From a checkpoint of a small transformer trained on Wikipedia: 2438 steps.
Each number is 128 + 24 x the weight over its row's rms, rounded and kept within 0 to 255. Layers, rows and columns count from 0. Numbers have three digits each. The size before them is the row's rms in percent of the matrix's.

# layer 8 MLP up, 320x128, rms 0.146, rows 183-219, columns 0-127
109:126109128151149139078126138149140115158123174074118114107158138128121136155150120105148143099157125120083141109110139121153063141113108140119108093104126139148133113060120185100197106137118139146103120149120126104108117123132116140165099098128110083156109135130149122137150169158131136140128151093112131093136146163112111127085141112154073135123151106123115105148120121095138172104132
098:122111139114153089178137108120138135139159115118126081137128130104116126134109154160118141162068159144096126130114116176168119126120067128118099123132127083089128119120141104091138151109183158163124152138078109127124118163112108169108161156133119110128126133112156157145119152107094085119115123129083124098095138133143096125086170118153134161122108120097104113135145160159107124136152
114:128115162152142135132158143104124131133121120157120155166139182119181135121104116106118157179096135132071177142119123121154127121130146146184121162107157133170130103106126146167129140112126133190171102159123096090142096156113112113183121135121090141123147147095141180125168112109104131150117143122113116132112142136127100159159115094149128166105117131117144143112095140109103129111126
105:105135123112123115092138118126133145162146148129115136115097106129088095121133123132133123128088134145130151084145161120083110140123117108165116147146117101130088164088150118128157074125140118143115115100115172132149148120096111125152133129174109176134132120110144115127097190167127064168132112120187140131131111119091146079113139143110098113131125094113141093186155126150146138158118
091:104123138092131148166154101101063114142137105100116147107139156152106112083130103132145186151147144102101137126132149145131115109112122152133127117160163099104136102169108157116107125108098139161114148120135141141119122158146130163089130098111126086119109111098126148117153103113136112106063113127143191126157132137144080146126106111112159084122144147108134106155120179170137141144104
095:166133158131143113104128127142131149163161136083150127069117149113140146087131120098151116126126118132168183129155113071134145142153121103117155118098161106149116173156127105141148110129108150115098126119071108126181096123135119097124123135137154125170152162140133124148117178098136183124127152135091125144131095121064116119162132133125137130142155103119153112149139121107147174108122
093:093102149127099146168132148140115142094096147141144134105173106106097155097092105146105143144126132112160090131128144101124101133160130146168096125169112078105148168188126080142148114180149119140139144115113107127109139181162130128132120150113133140166120124124151152096120161131143139136137164145145138139123108166106169132105132132130150119113161183125135149165146150114139135085091
112:114102130162154151111131120117150126150119125117093137116111086154145139072143145125141116116132138111124114122093066135119106132124171126171103117150116099096123127153139140112129099145114134139062088141149140130101084093152101121113077151067128140148117171095170119102086120097145140086151136106135150142156153126147120159154140133164122129141127136167104124135172137083149106121127
097:106171123116144131167107165105152166147067134194115179138104122147156165135112161102132156087134113116109119142116132091107109113128131116129112142142147140092105109133111153123120110146156130115139138151150105171129092111133129137111122167108131087143125107104181111162130117093132138105134123147137119134192113156129118106174108156125104127133160103111151134093117163133128140075094
100:120137134137102090163105159107111095103121177106131112111108159129106146167143144131157115141179167096103115106137097107144130132144139077138093131132149167143180097130101158150106156119130144128147113200113149106082129138100108148132141123117141161144104156096167135154134162101125130117148098121106095089164114127144101132085166133132140104116134124083115138124134130117135143082125
096:112096099091120126112180115144109094114138113122094101124095138089126145150120145112139153139136121143150132089136108152129137134098124145106115177107132125144119142161156113077106110137135138111150135161114155154120104123184124218097097095115123124105132137109113143083159139106141088101117146115134147081078120123140115135113110112157087163133119130114097159120156145163156104137111
096:134115133126132160104115117119147108131158159145142175134140085119160161154108143149093121137142079145122113095137101171139137135151141119147086099151105135179117147147126147152140123120203157134144123117153092135125092130118119124177138112133127095105124085091114055127117101136134104135107105116112098103125133137130157087160097130093163152136131138126115057139106140128133131146125
102:123124184098119110127164123109083138106154100120138119100104138104108135199177146109113121132137148124138161118161113158145140101112077139117132155115137144137174171120093147114162113166142114135121135121118096131121134123141102109128127149092158084149169099096124101118130181134096067117110113143119088105162141121139149115147113133154146117097135156113112134162146150109139099091123
092:060131108091105131128145125092104159138132119092151130127117117098083127138109101138110096089090105138107152122151094119149131131098156146109117071182108132131154118115080147076124108153131133111093156132122144160111140142154139139107127109140150185112087107096138125133155066123121083121151127124142097169101163129154141136146131144144173129142114138130151126118132137109091131139117
097:155100111147143142153125114091105134137148110111115108144130144104159120091144116092116154166139150113125179111090166166088092126090108118153123176145104136129165122125129134111084133116135182117147160139098148109127113094096121119127123126134118095186104141133169109130151127158147111176060124124102132152108152122103171165080138099153116121147105165115122142119130119127112135130121
101:133116143131114103149096099117104185113085114094120134124081112168114166134143095115141160104115151085157139162090135128132158110156107118148115092135125081091146146093111134146124112143145135194113154147156123098126138123121081127113158168132132102131105169109146117175160114136124152138158137102133140091103090142127077150134101114131126102147152112142140127137106092141106117146097
100:132154153170178132093119131130101102136103145161104107155130156114123120093141122096119073147119136141112115109165107131143141148121153151132148150125165145180083066106130131126121116125109146102085129151089138100108134151111110118131126099118110136111152065146114122121139105133096124086104142089111127127106109164126138108066161135142162124130091103126126104157087149142121135175140
104:164138161097144100131184117120137130109152170120136148183127067131114136110109143116116138179115155131114152147083121143103118117119143182096118136124165113106178105126119155134108148108174151125135098139124181136117105148111171110143123135143114126087113108142119127085154135109139089134129101169159083112081134115127157092156107130125118120125122110127123138121138143111146116163080
089:158126151142170171139146128084124152124103113133117088131171170203106121119125100181138093138147150108108132122126117098109103137145182112130161112124139165144127085123118154162131140142117114109129160153144115115149128122152148113158139131099159157123124084139103148194104123109141156131156110125141109115133140153142141099167126156153154126101185135143128157080107128122109113132137
090:122100115195074081091140100145132134129116106136073111170109089121128079114110142166110136112148107124083140165103137126163103094106154145141128113088138071154124138136120117132101124150169115144178119158171113117106162122172134144130095109151103106085155126113128125137113103137118106147132139150140073138120154184135126150145107111134135121118130111120123133138130130126143124104119
098:155113134133114127116106142105097117143133113135098133136168123096073123122106113129135112134145125093128076084102127109168163130176122102062129120102092096149130114169126107162159135172104137127117112166083138139099181143134140133139099107139122087131123161135113158122098144127144151156138156129116123125161146140170124073110175152146107143147141121128151124136190107130136137115123
105:123149159109121117116106129120120095157146086133114134125141119140117088087198140154127127142125140108127157099132123118127162125144148152137096103100114118129119099147112187093125093082135108123091151126137182122145145139192124123126084085120139178108150140120078168137142122134116113145099108118122163113119146130102138110133150101143153120108171097122111136117143137088177105110086
105:121141127125119151134131124167158159124093097123134163175127160122140091144103117161112144127169092126126165100126090099143090111152143145119103079136138125112132146106156084094170125132166082148143131071133109092136114088149136127145119147133140142095124116117153108106165078148100166132128134110142155113103127097143083148069122085139124130139109140140152146152115156109131142138159
092:129128149167120117094199158120144078110137129123133085158099112115119166135098142148110118141159123172175132161143136114141116128116115132143148133185123149104152127150165122148137146150139143130136163161117106133120134095118171148124127113101117119122133127148117113163148073102130095092094126134114120135122129167135123113178141144102108168129114136108058086149091115130145091156122
101:113150142127135146122156127112128131118131135107129124095156105081127145128140156154125117062114128144130121090094075133169089157145145126125152128154104113102125157082114150119139117170090131108103104092185153125127139117135115142140108108085140117129139107172090131130143101159171189113102154122135139144104139171116119108095121119114112175122129147130109141084130110144172134144179
101:090076160144165115105124093110099135134113164109108118111118132138113149142125134143126139154120124110144186127145132138099130138120156121146114131175149158146104162147134117114090117105174135103167130187135095093131094130110108123134121136107149161126173114185142100100107123139104098175120101140146151081134109143137169147123116107125151112115122132154142144125137132087109055148108
101:143164092137141145151158133087106104124136113115138148172110111157129155123127130125106155158185132118133114128132079136198143127097128139146121080122114102096138143128144168102158136138172094129161092126121098157130175091117114125134121102097128140139124153137109116141157137044137104128151095114122109133113151130129105120114137149097110150109113105151091088114090140107122120167113
094:094116157128152126124166129124092116080132151105144081127128112144139154132140165087138102119118175111112128130072139108129150097139125110115107105126151117150108130123102115134134049139111150111119082128129123096132100107108129172134123132093136102149092101091159132135140155096110117090122133094159134154164123105127127143141092122122133174161188105137186123118149140107116156137143
108:113171124121136121128181141153117153129121104147132093165164117136110103138144133119140080145105089083087121118168132121135140119130173115133155156114148175152142112115127149149162086094124129095139129097114192100118161139177143157102110106137143153138119117103122155119119141163163137123134113123179125166160131117117168155114113183148151132107140131157106124119126099087161140128124
108:098151118185208131118144143139082129107118183119129092127149162106095084139106125141121125125127128182144095114133091123135136145142134100136114123147106124109162122113159156115139137147135100115145139136151167151122150099109150103090161152118109167099121161117151153131112092144118145130106113115140148128137159067114147178107126093119102144125127137118108108136139112177129140148079
103:140109141142089153121136161124147151134123132102142173102147094113100099170130116143132066160137126113142157077143143135135134125140131116146144140118057125145158154165172111114120129115080140164109110124152155087102156131134119154155097102123138118110130107122112160140130146140165129140141152127171165108102142083154163145163133146130127137107127099158168105152146126108110128136062
112:168161095138100150105106142151151132154140104112134101092124175092121150147137123112156111105114140114131123096099178111139095115127120158161125125136120130140132149127125114135155126137101094143189144147112177135136145121168126120107105114185104110110122122124153118115170170182107120150163115133137117128098147128088142129121094188117107104128187103116161127131138167103126175140119
106:116143155136125113100097117186136112113103187155090087154166138155155103102126083145131205123144162120131165116108157128134099125129132154141144128133131101121149122144152090148124121134140078099171097118133133146110114101081134105078159109123147118110146143098095102127152126135137123128135170124133109163140089114129111160106143184120098112141135098119129105083126116123129112129122
095:117077101118119101148157137090161107124082147135120131132152110141149110107117108147175119157143127171067080146160118095107154118164134093148099104087162136147128126135133097154122115084149117125111129147116145129104171104152106108133127102137108133079133137165125107145107182110087109135110154162092148129109149121150131105142154158120131137139125126148114081101129117126100179127143
103:119172142078126144103110129122107101142170130116140098111138098127161138162132134115117083101156097129147162134129096131085145111099122116133099109091140085130142157155117137107067127130121176163114113146104132147096163110127131089148147132139138124124130099127093139123179143125102136161118077128135125163106165150104154111136103130096125196114139069117110106124125153116111123123098
102:111159132143121069128179111127108144126127179128128144187119124146126157141146146130138133112103144153106115091150076099147154129125135152097138088159111119119105112130127129130069121094117149158143165124151125134112109095154166144143104157130128151135143104091130052136161114140131101073142153131112126128131156115135107141134121122084148131162115103136154127148122118186169113132103
101:121142150106122117170131111134110086097135123141127132137129159123089147140109130152110141092121138110129093187108159165136135154215134158128163127107141105108118095127148128123090119080179095157147103110113122148142133118138106171113141119161143132153132116091110141097166139140127144100113131157110135178101134128136134075118154102115103097130105126112086166127109136116112152081129
# layer 8 MLP down (transposed), 320x128, rms 0.134, rows 183-218, columns 0-127
098:113114106129133136138142143141133119156122144142090181129099144118122126102151209092157159144110110114224112139141173109106126104121082108142124120135112165115111084110094124127133135114147130138127132125097142130125080124086105129116101162175124101112129066134168130111123172147153160134110147122126130127145148156148137107154108112120132155118111136119138124134157150116145144098093
106:162132134140142115145177127102130135197151118109156102131157121164145147102138148092130135157163105125148049141094129119120112133124147135107110071128109061143160127160132103143135125132161161158157124130144104129128134144100139096128122144121122142108160100160119120132140134119150143147137127129159179110120109156175121133108141112128073121125125173125153077129114102133159087135127
107:149137133104114144116136138097131120098100094119159072140156124131140091143090087106165136127173115112141124163141140149135119115153111138117127135080104121129186131129132146124108140050141138133115058109131144140095156097111099116136131143118102105125126142179109108143171122130133148181132103125141108118162159097113135169133073117139103133148122121166137149114099135125143155118096
101:173148117126104131123140130109146136123150153116121135118112127102140133142128134145135095132167141128102090119160108124149171120135142141152113132116121099126156127156120056092103095148119123179191130160144123133152138186151094116115095138146168126087134096079144120136120134138093098120142132139144171102121135091113153139083153127155079137078126103109117095152168156127142103142128
096:128059125083105125105161140143079096121170143072106116120150168163125126132107117144153136158147129128148099090085086144110104087129125168125115140124105097120150138128135125099100182165092199139109106129146124096138127127102185125062119167127161119128166125124118108139117139123106140122124120138134138136106121128158130119119102136139124127131154126120141110098114132135096119113146
096:133127142167140101110102171098139132098129121109143120111112145158129112127178109178141146154118104118168131113154099118124137150147103116100094085118140138132090133097134122147171097103112135070117137102101125160140093145151122153079130157087092105168188119151154129138134123126138137149128168139144101159137130120101134090185158097129127144138162102108136092128146160124147148109142
090:139117096145134116117112158158109121125162134129164108139119126116126100126120229109118143122125147083203081107148120135127153096127147138122131118109111096119179155144119114116135100107102114063111127122135136134135126118163122114151114098157110112125133145196125097126151164148128107150166105083110143159147138117115098125137086144136140104158150121142126112143109107113114103146130
108:173133104108105157104094054134113141127129127115139131115109158143153129106119096166133151137102138122052107142137116119093141147111138080144156119113131116092165100112124131092131169112127111119150111115152113133117118096112135170156093153121135138108142111118125147117128203090093163130130157142141135149149098102126134133120109108097128124128104102099173130118140123103126119064157
101:163127138176122156108150088126149155116138120108144122100103137086094096126108110092177112142070136098054163087130124152114158132136088140146158131133137130135105118126141109136156128111153166133077130126114103115154115100123142107162136117128101126094103146135118058109135128118124132150125122099113101146136150100121132163112127130136163144155134132188120143128133129150182157113152
102:076093140131127099133151112132118094117107124105152140136108104150118138152140080155127176124118114141138093151086150102126113119114176158113098117173145102078164141157112150138123109100101136138122126125099138148103162128125140142113153091108102140130140105125120160118132143132115131106117140105106081130154146110155140124139110139137167108183085175169127113108120118176172098188137
086:136098146112142129128115106127131148144130155147117150181156142131135125104122053155158137132125145116042153105114098110101103140109095144164114125110102136136189131104127117163136129104116147136109159131149059073147163136084140126152141140134156136134136105139133135129115129126091153138148155148150123152127115116139147146133125088109112137098159140107107137128100069120107151111161
101:098176194126134113165123151138126126135146138122124085165130161104167146143135122140133129133125132082113137097145131120108127090102073112094068113133139112121169140103117110073140148152133138132099147130133139125116157103116131120124118094141143145102127106118077162147121099129102155146170170157141157099107140072118149150116109171152139122127130131169099108153157139145153136107154
105:137118119164105131097121148134111083114149153116133137085137104126106130089111116187125114135122095177139125113130113112127116099140152119121097144143159143126072095141161078147082131099156165139136164144147143137150115144073175113095113108129100117145083154130135094172126081143170169117110128139148149123120124148120142097126112107118119131131090107115140108125093126183124132153154
088:117108122147131134150141149095144126116147102086166141121139124113140074155131166087127127085097153134120154109074134182151133120132152172129116131134134085109112121137102147109154095146119104120062111146114139146123153090158156110106118097177100154149094105151108122130121143106094102101132113112141110104075178155115157108134105110164121115127103138142120151087110118097121138137111
097:133173146106168099125154132178118099093141143116122132124119102133146114133111128164138118071116144086188103155133119131117157137128175110146139097123185091158099108102128156127169113120114114104102115134134136145096135117104150131149149127116167108135128125155103149118122108134075138137179146142130124121164097122133133096158144161153165133132134085165169126179145120138159144138151
097:120107148121127118128153105104128106124104118132158150107069136101125136139164193124146121080161133131110162110121162177137145139170138146156119096112142121111102093123123146111145139157159167143167108154138160133143082162108137135179125121133166148121119103111147140125119155154148100153148129066110156140117068082126104086120151149155114122117136141123145137112112118125165117149155
099:112142159140106145154163147134123113134120095155107153137179118130092100137096107141132111122097130154073131118108136125143149134099112139124179156127149155160136108083120094144111169146131068143130159138105143139094099174103119094134091144137111121138122083138130142149115139149099088106127139124111146098105137122117195112124139160071119133100110152112122093126145142074122107151132
115:163131124093138133092131166102115115133146093121148126087092102159105122170125164164092102113131173124165088144127137133128147114154165094149120107098151138144119120120143114143151126175146108151154143101147138142144141140162121154143113136128203121127123119124137175114128122103115146097088115109142148107138124140197114097085125127150115108156151162128143149115154091132147074127149
092:131102101084130136152124115098174099114098178105112094158111155123110114150141114112141113159128136104102133104136151129101122122162182186109142166120154093128102139176154149125103097134128102162109106115128102116126175132121111161133105111162149144130105124142136089125093118127099098149146117113173129153103142118082146140106116127098114108088145151122158149102117114145069127164131
093:125102143133137156068145125133126092128120098116136124105133140140089151128105075084120152084112158142098075113160119135073126100106114134168148157135111125134102151123162120155131125113128141118108126138129135145135113157109202131140133105123100108083135137135173166118130109156095135129123130145126108126121146080117121116134133111089125128155112119131171141116116157146206084140101
106:118095124103135122176092079124162114135085130173122118121108127148106113165104162152134089122142174098143118112091136116114155157115126107125159134119115146140143115115127096141159135162128141115166080118137114151148159146152132089127099137076154157146084162111150167132145106143098127090115138138134155137136182101136104124113091114108115126113162143132124103133118095103065138112101
104:150138125138104135089116141144091150154105150110151115133106168121118129130132091135093112118151121098093120129182134161133131121151140179130119196147111130101184082132131109138139147126085105089123117129092110099153133112114141117111104171122172082141080132112125132139134113137143154162165105084142145133133135110154102082095092117129074115111137118157160155114114112136136105139133
110:141139106110108139128149164131085101113119112083126107138139114134147140100115111135117077124127157134141071139146148139145114151153130170137111127173116144145198150153090122116123149157123121118098118107180169109098147110105097139091132100136122147165144122132120122126125088175120181121107158116146133105086132098152139147152138161150126155110129121107097138120105110111135139193085
093:148135114150129099071131160116172122123167142117124095139065115108118158112136170118145109123127115111124113135131181096157113164096162167122164116142124165122154104149123115148113119120150159123149136146154152136131131064123168135096134141091115116117115120182126088161156108137150115134127138099118121119109147126131139129140137120090144151134149127150116056124160113113115093134068
092:105120126106157139144136109100102141135119127129118136133175109104161106138139162174117111089133165114150127141078119144168160150121180132084133114149151109171174179100140129075138125153117137102104097131118119159117185175135095105163096146145133165162109143136121130104095126123129116152129150139135156127093153118132117110135125176161149110145133129136131134137124100139193132136111
108:099101114095132133109126150122081124131053109109115112136120133161111118113124129177085090132100132134108103122133140133115120111131155107122105180134157145107114119151130132145123146125146114095110108140114116139125114105157140118134133133128059152125117141123082100143152165096078057085109127103122128168114147099113121103147129143138095144103079160163117130144144113118122096159080
094:127151059117114121131133137122122140122144141160157081137125121139136134139127192131153101120129138152219094125142126145163153120114155129102145090114124089117127108145143118114147202137148127117130160156133126139157125117089161124097096122137125129146090164127108099148151150133179109139137154129152120126149136084112090110107091114150105100118138117141135137150135098128087094096129
099:137136126119094113119110106146119165172094142107119111152084123131073172126141110158164145170155136141123155120117125105095097089120135125108147149109160112146133150122151103145095157185134119113126107131147154111106115067107077113109126080119092180089176098109121133119126127139115137108110132142120132149108132105171124134108124182151097155145148157097115149119122121127141154148120
105:138115108136112163175141140118122108135120165123130116123152155133128138150148131115108133175177127159066116118156107088132126166142162134135143120134089131154115137138134117146078128116151110145160118120158147171107153091131144146105135130153144094115120108124164139081132116107127182153114125165149114167106088073106113170106117131133159124128177152109111133131143145104099131154065
105:139136099135165123151129097094104135116143161117130107138114107099108098109124173099134112118142064123141147107143152150118143195093108163138111146106136103099102115121131169189108134132154074106156138166093077080159138141149173102125090132140164141145100152145113130137114093128131131132149125129151134099139163122137115134106126106108106104097103132124124091145120138141137139157163
104:117116130136140138138124145101148127129097125130138126140145140120140164156106173186135114128104077166047161144161109181136092149107115096150130121179101136124224126158154152146119146088122084130132132139117111152147142160128126144124128109119121143160119116145164134154151153159174111135167106164127133141099114109113135141147141128119092135136118125154128117120147112141114135140105
108:117124104159087142131143151130133105168130077061130128086136136107114131174151099145143118073126110120156140118151138114095160079116142102147114086091073093144117129104099156157122122108099093125147154121123162135138116158135150131125128143113158121129072162123129108141121143145124137140161114118169149101110177133119118153113125122148096149133143105174137135140172163136125163142122
099:135091084118156116138116165095156137143106110142148138130073102151078126126173107169107106151112128134089119142121108121076134137127117134126107124151119100144094130152095120125142145092124137085103131083086185130114134140126102130173153139172094185140159104153136132098121113082114115144127107131125125143094159131100099124122120129128110129120156133117117106167156168135149153168144
104:136148135143117152179092141102115113126132098141122130134130139184131144091156150126133108148129111119183105157108133150118155168145104148149154118132143115152149151136157164086122122113146112137111159091075148127100097106137151114120141120114080122156108130117093109152156174185101105122094149125139091143127129128139139134140158114120183121155087202156121133110141110137103126101115
103:100145135133108112105141136125111157143107146172157132138147140123145137086152090126144149141103158139119164174114116118147139121093142096116156132161141147157088129179134184182173147130097115128159170099134115099152127190159119112107140127144144106146145154127139130123081126128113073127129129106156151148117139114144137121134085137113113095134111163101146173134128127158079089129138
107:110150128165109103135111136116119129115170184116069138149140170066128138135114118092141167153114120121091138087148101081141111134139177145138149140112092083148164126163091103128117072085150134125125160137138109145113118120081160105117118146079126132131127116098118122144154105092108168134120149138165128139151128110145116157126156110140094145110135110127098153138108159140123139123134
# layer 8 MLP gate, 320x128, rms 0.153, rows 184-219, columns 0-127
104:149162107063094156131129121117115139111136148172138113113112094123124159096162142126138070161117111129069183095138113101113107122105171123158133136099123126140129116142105129144131139125144169139089142198124125107118142098144133125173129112131116160090128096136155114093161123149150131093128090185130113129151125116134119090170127169110115126128121139122115158116133151126120166146132
102:146138142120135092151165144083131088128142137153150113121149108133122141088156078099132165134132111162163117145144160070128120115126127155159170159098120114077129152099125118141156144106146079077136136130122154103125119112138088114147120132141123156165089147152140131101158121183145105150111094113083138130114163151139127137117132124119133186102143126087129146104120150135137131097089
102:141121169100157139144144146136153161157091101174158148123097157114147091090132116101142150111123095144143113142156124106133158117113152141137143148168138153129143151091141115061157149149125123127072173115150084173138128155126119102154124166124155120148098103123118085162145127123123150108093116145085127180137142135125123118151139094094169143123162089112118137123119137145117120157117
096:122083105129148152162133123177100152134151133110137141064123096067122142130122105159153088155151111144120146166145148158131139145106137142123117125130183128132141145124082127095102145165115129113107068122088148129125164141107107127126154155128119134134143096127157118129094163138114123126135142131127184111169170105117108130076135141124125095107101163164119134122145122130116076156120
093:111101096179102165127118089138132120132143138119133153163155092137093153158106089133060109089159133106109123111139124152135128134117141127102088150091108153113123141092143151112125137101135147145135146133122094121139113123128148153140133097156130166136142118109126144135080162161151122134154162167154114105109115097103115145166121144111117118138097152103127155133086052172139144093107
100:082128140126115133143134134138127142140164141120153161137201113134129169150071198113105110178136083141134130119125083067138139151153166146131095134134148175129126126138125120115158139125120091109153127115118088173121118138125118158093138089101152132130123132131104104152149156129153161162131089103123125136131102164096126101097135136158115160164134115135142104119117128105133122111094
107:154123132162122104116156113122126124175195118114143174076106104115123094130185151143154143110162120152108142136125087133158143103123089148130131105119095144114117101148145130154126099120145160134130108135134141116144136143138152147151154091148136077139167124130136188112121109123148074179113133133135128152121125133104138110098128140091130166136158150138096085141085084104116155143128
099:095136096128096117121101128115111107143107070107157118106087127102133150105104131149144152120131113133146110151067119110101100082150095131145154126159166129136156145090106110146161147122106111136149153117152128141167139195138159144139151124129175092116134101097157119139141153087095164122104119094113147136132125145119111116127100191082142126139151147139114109116106125130136108176106
097:157129143155116138084122126116089156167114115153142142122123131125090129159132129119091115097112111162133121146122137099095169131136129119154122144083147120143125102107154138085120158155153133143116118126149144153114153140137114141158109124140110115116144154125130105135140119136101127140134108127144122136107096220099107112139165139051121145091126061100142160133163090147092142073136
091:146162127114109122138086142100128143148137152140162144155109139133151139095096134104153123108087148094144105113110149108100138162194127063155156152132145107138098104100094127136101137099137122140137119083127149090098147149122117049148132133125113100105113105103124114161135140110137131127128142115128180113135161168174118132136136137118162098092173132113135109168133105119091143149131
093:158102093173107105137129122140138134155125150127103149116155134083103115132147114138123144068135149151163084138128126128113144116168138134128158120111110129145093153127124139138131110126102149080150184131188149166169145155117125125132185138131105122116146141110137113088123138111153081115091128111163127135143107140118129143127124066062112166140121101077168142114120121131109122135109
100:138136122121171147116123118150139114107142118144124113122092113095144134142123087117160110145144151149114106156141153113136101123118133106097099137098109114133132131158105116121111135173096191141083114141108128065100134170158160140168104127113130080118083147141124095126143112154119133116167191160099143101140137138124105105059148158131169118108128142113165124120142165127136169130114
088:130086084098123157106102130103111137150118086084179115146127105083140123154127138112106109094092124174138147095169128123152136098116148143138095115159120121110099102132131153121121140177129128106089119122144118121153135144135170151097128140177129141117152143145130132134139101095127131093120137160142106158092197156119151122141119153163175090167147121099118147089123120114108096133117
102:136111124066158130109144120125083089060137075146117133108114169138108145129134126080123117115163111125152079147127140127171118123116132080108107127131154121104117111131148076140135103162154090142112140110121126124083124081156138091086085115109113125145137138119132114148149177151138141137149136116157120111148131104120091149110146119138089152154115118090105134120137086111143126090110
098:109077125123101152157094120147125137141114100137106085129179138148113156106113137112154145137154115121104140133127095092115132111106178136128124143123107111146088118142121086141185140151107143112182075148137104094104173125149104117133152141125111118139117129138148112148151139126127103079134158147097104063120112173127117117121155137097107128103181118130143135167118117117116180151150
099:102083104168086129154147126092078114160092140138117180137117131164118120130128110134100185106147100116117135136124115150147116078146130115146143091127116140164119123133135130163146141157149138150118118124131127125159134084095126153072158147125121132068135129118136135159123125133186112176095112164160170143138167090151107085139117140133132137096147137125108124103105118110141156121103
110:112124109160143147092141084132169112106151117083065141147133094106118099102127101101107163131141080136127112104162137114172133111157149148097135121126130129168144145136157150127122148125105136091092132093128142138162069135167089087154098129135118132123113137117164082098119123132149110131091142127108120157192076147148113103153107112143127162147137133134156136125139132127115098127118
092:130099100113136127138166119118116117124094159112110098145108169113106123118150136158138103137118166087120121138138132109075114112109193118136127112118156125141108130126149160161116119113124092095128118130140128128098122100135138125140122135175119138137126082131114105123138119144153078106179118160191149126138110156107191117119159123120129080082142141142123143049143134175118116134154
091:161134136138106130112101134136127127142163131131148091124125140131125134157165150146149147146132120143154128141132139108151116133176154079135145152115093120124135145118158130160152126155111123128101076131092134156130145131128145121140103143181133108109159111133155145112115179150117165129082146186144132133134179086120137164158097123125162116162168099104150200083125089159106105104140
102:158140144117098103185161164136104100156129127120102154106103096171141095136123112121135100149136093153156122117147158173106138116120090093088166143131135145138164088120116113141135136107146179142145108136073145139138168167119148116163131166118125176107138147156113127160136070138126112130151110114124095141133097106118105131123100141128111112099107101136123184126097140160116142122108
102:169161137070145112097149100154116111140138116151152134130126140116104128114115106151184120079159155160104105129136141132096138138122165074133144156090153098147118134150145160146133184140141119129115124101084127188111120109098123106170155147124153117154135081141135108133128111109127109134132110135147136136157151094153126133092111120128171118114078135119119092132106133090134166146175
102:114157118103110098142113147124108106104099141151122148154140133147088120131157138128153134069169129130113067098116118114136103080142126153096070089120122129114123194146112127123135159135118119159108121141125112115151132124148152115129132102069124138120112123125180141076115105187153168140143122164123156139119113122175144138136125116118177157135108139167093145130159120113136134109105
088:136130159124149093125159194108175101108133105125124118154088141116102170121095112129148147175085075119141118104137125118125126144132135196113170138152086140128132105109094106154174104125141134102107111124140106129119145134138162125083113165151133153105157134146155118159123104142139144137102111121095154107142148146149123144114118162113126131094128131145129092169115081143105100085111
099:104180173123114158119146148123122137091129134165096124116153110095112128128093145144152133078116152153113143131129104130135150136145141117140125115191109145099146145063123131097138121164134128163135153113199113127152127133107157117128148156113137123098143091091154115127137102142137170150111137115151126132140108159130116079159111096108119184171110128107131139093113099085151099144143
098:097150136123140087108138123104124119145164089121138170100145086116117136110145144168123129123097074148115128156167130141118130157167134137130134123150143118153120146128100166151133126121124067137106123143112130117203105126156128147161088097095144129108169095169143162093111108177117127141145102117151140113129142137133137107109135135116145099122132159162156095130130140099116136090059
107:118104152101137117157146136141154143150121161129126104176159151150122208100117119115122127125128112067124160123150150118123165139105122110141125097130074096165119166162146157154107131103122159132115164117125115149149162135132126155176137136117150169106062127114125102156154131137168098124167132152114137139112150160127138139095105138123102163109129130142115109157119128155131145185124
101:080131155146134159098131124117145162106139114125098095145164136121151146115082111122118147114107122144123141118121123114150129112087083132103117119112120176148085112078147110092175125143071105114140149133140136143155124147160126139136181118131112109134068164131096119122110132160122159122129125124113115106128132145114120141203118108134132168126165091131130112144084121139106195145142
105:134104111102133140152125129162117137143147146099126109116085122186121107110139141146117152201135111123143114142095102098123133133190131144086111098167111145152107100137128155159130154134074143143179097152132119136149121121103147133111111137132166173100100128139150112096129127122134142127117112145149127150138113060117145170112120141143151123176163133121119124118107093163109115180096
106:119093127166135138156135119124135120118144148090123133132155118093119111113152083102112118118150082141160113140143106151122100137119098122124111162188123164057103128109132101139070111126170103123132134185117083094180109113159168102142160132147126158152149172121131131141136085151120147151152156123149138117132135137165115121137123111111105116091107105127125116168143144122095108142098
108:138142096151112098111153151131097119124133136121147144093120158156129163145108153147132154114144092136097162087092129129097128157098182097151150158132127104092135095159098103141101144103172081105160111124117130153119105131132111101111106142092125131123132093124181136125137149143117103143130102165115131081161166138075143117114127140110102166141138116111155148100162158089116143130084
104:122106105129114073154125124129100170117100154136136133116105128141096100147150109136114127111125107155090133103122099147089146061092129143122126130136156140121136138112109127149142156114082155108142133127074105118155103132126182087114141110128122129127143081102125110151140164123176119110130115122121155152141097091137187092090155132101159138142114112120149146086109140095101172126083
105:137123148120132155140103154124139134139094138136096129105176162153156118133095106165172195195133129105114162120140140075101125136129098128156118126093138108102131152108130131169158135154132083133145142132122160147127103163147149124131133106114128130110145120122117128135144153099189132143138092129118120146145105124165157120149088092101057119118120107100153146079110134146143126104128
108:160094144118164172127125145113107098124172139132127114123117113146122157115112119116127128142134078162184123117126132163128119146152113188108134108152120135183113113135118167136131121123172187159091114113120138121134139120123160114133128118115103116178124105142151105195155117120119109128115133149144095165110132108163085153121169093117177087106134130136109123095110125102159128101100
107:088163112144141131138120153121104103167100160128113085100115069128119146133083119120126148118148105128137096115125149108067131108158127163156113109106119121114122117134119137109112145163126127108142100131101159128091148124113168106163140123121128147095149109085146145132190135120101089165127116129150107121143113123124113098109139098146136145124149035124103098091152145134104144169129
102:109123133148096144136088137113101148139137174113105115122136126105129140117107128091120145144127088128124123143100117093109125149085197175123147114140079061132138144144104127137124101084146084101113142134150108156151090136140134148117157141131121104091129077096140164152151112147124136130098110149105137117099113148156126128089087081124113134124184159144128145099130092165128121129111
098:138095090108161102105153152137125146115138148110113103116160084171141131069101103127147169118157118115136103088140125140123111136098119102088141147136145140080145112157149097128128093113120096121147141132098111117107052126141073119135098160082145119118103111128129137093133138158122078130141121101141115133163122110132138153108154111166158120145106153124111167166107148120122117172119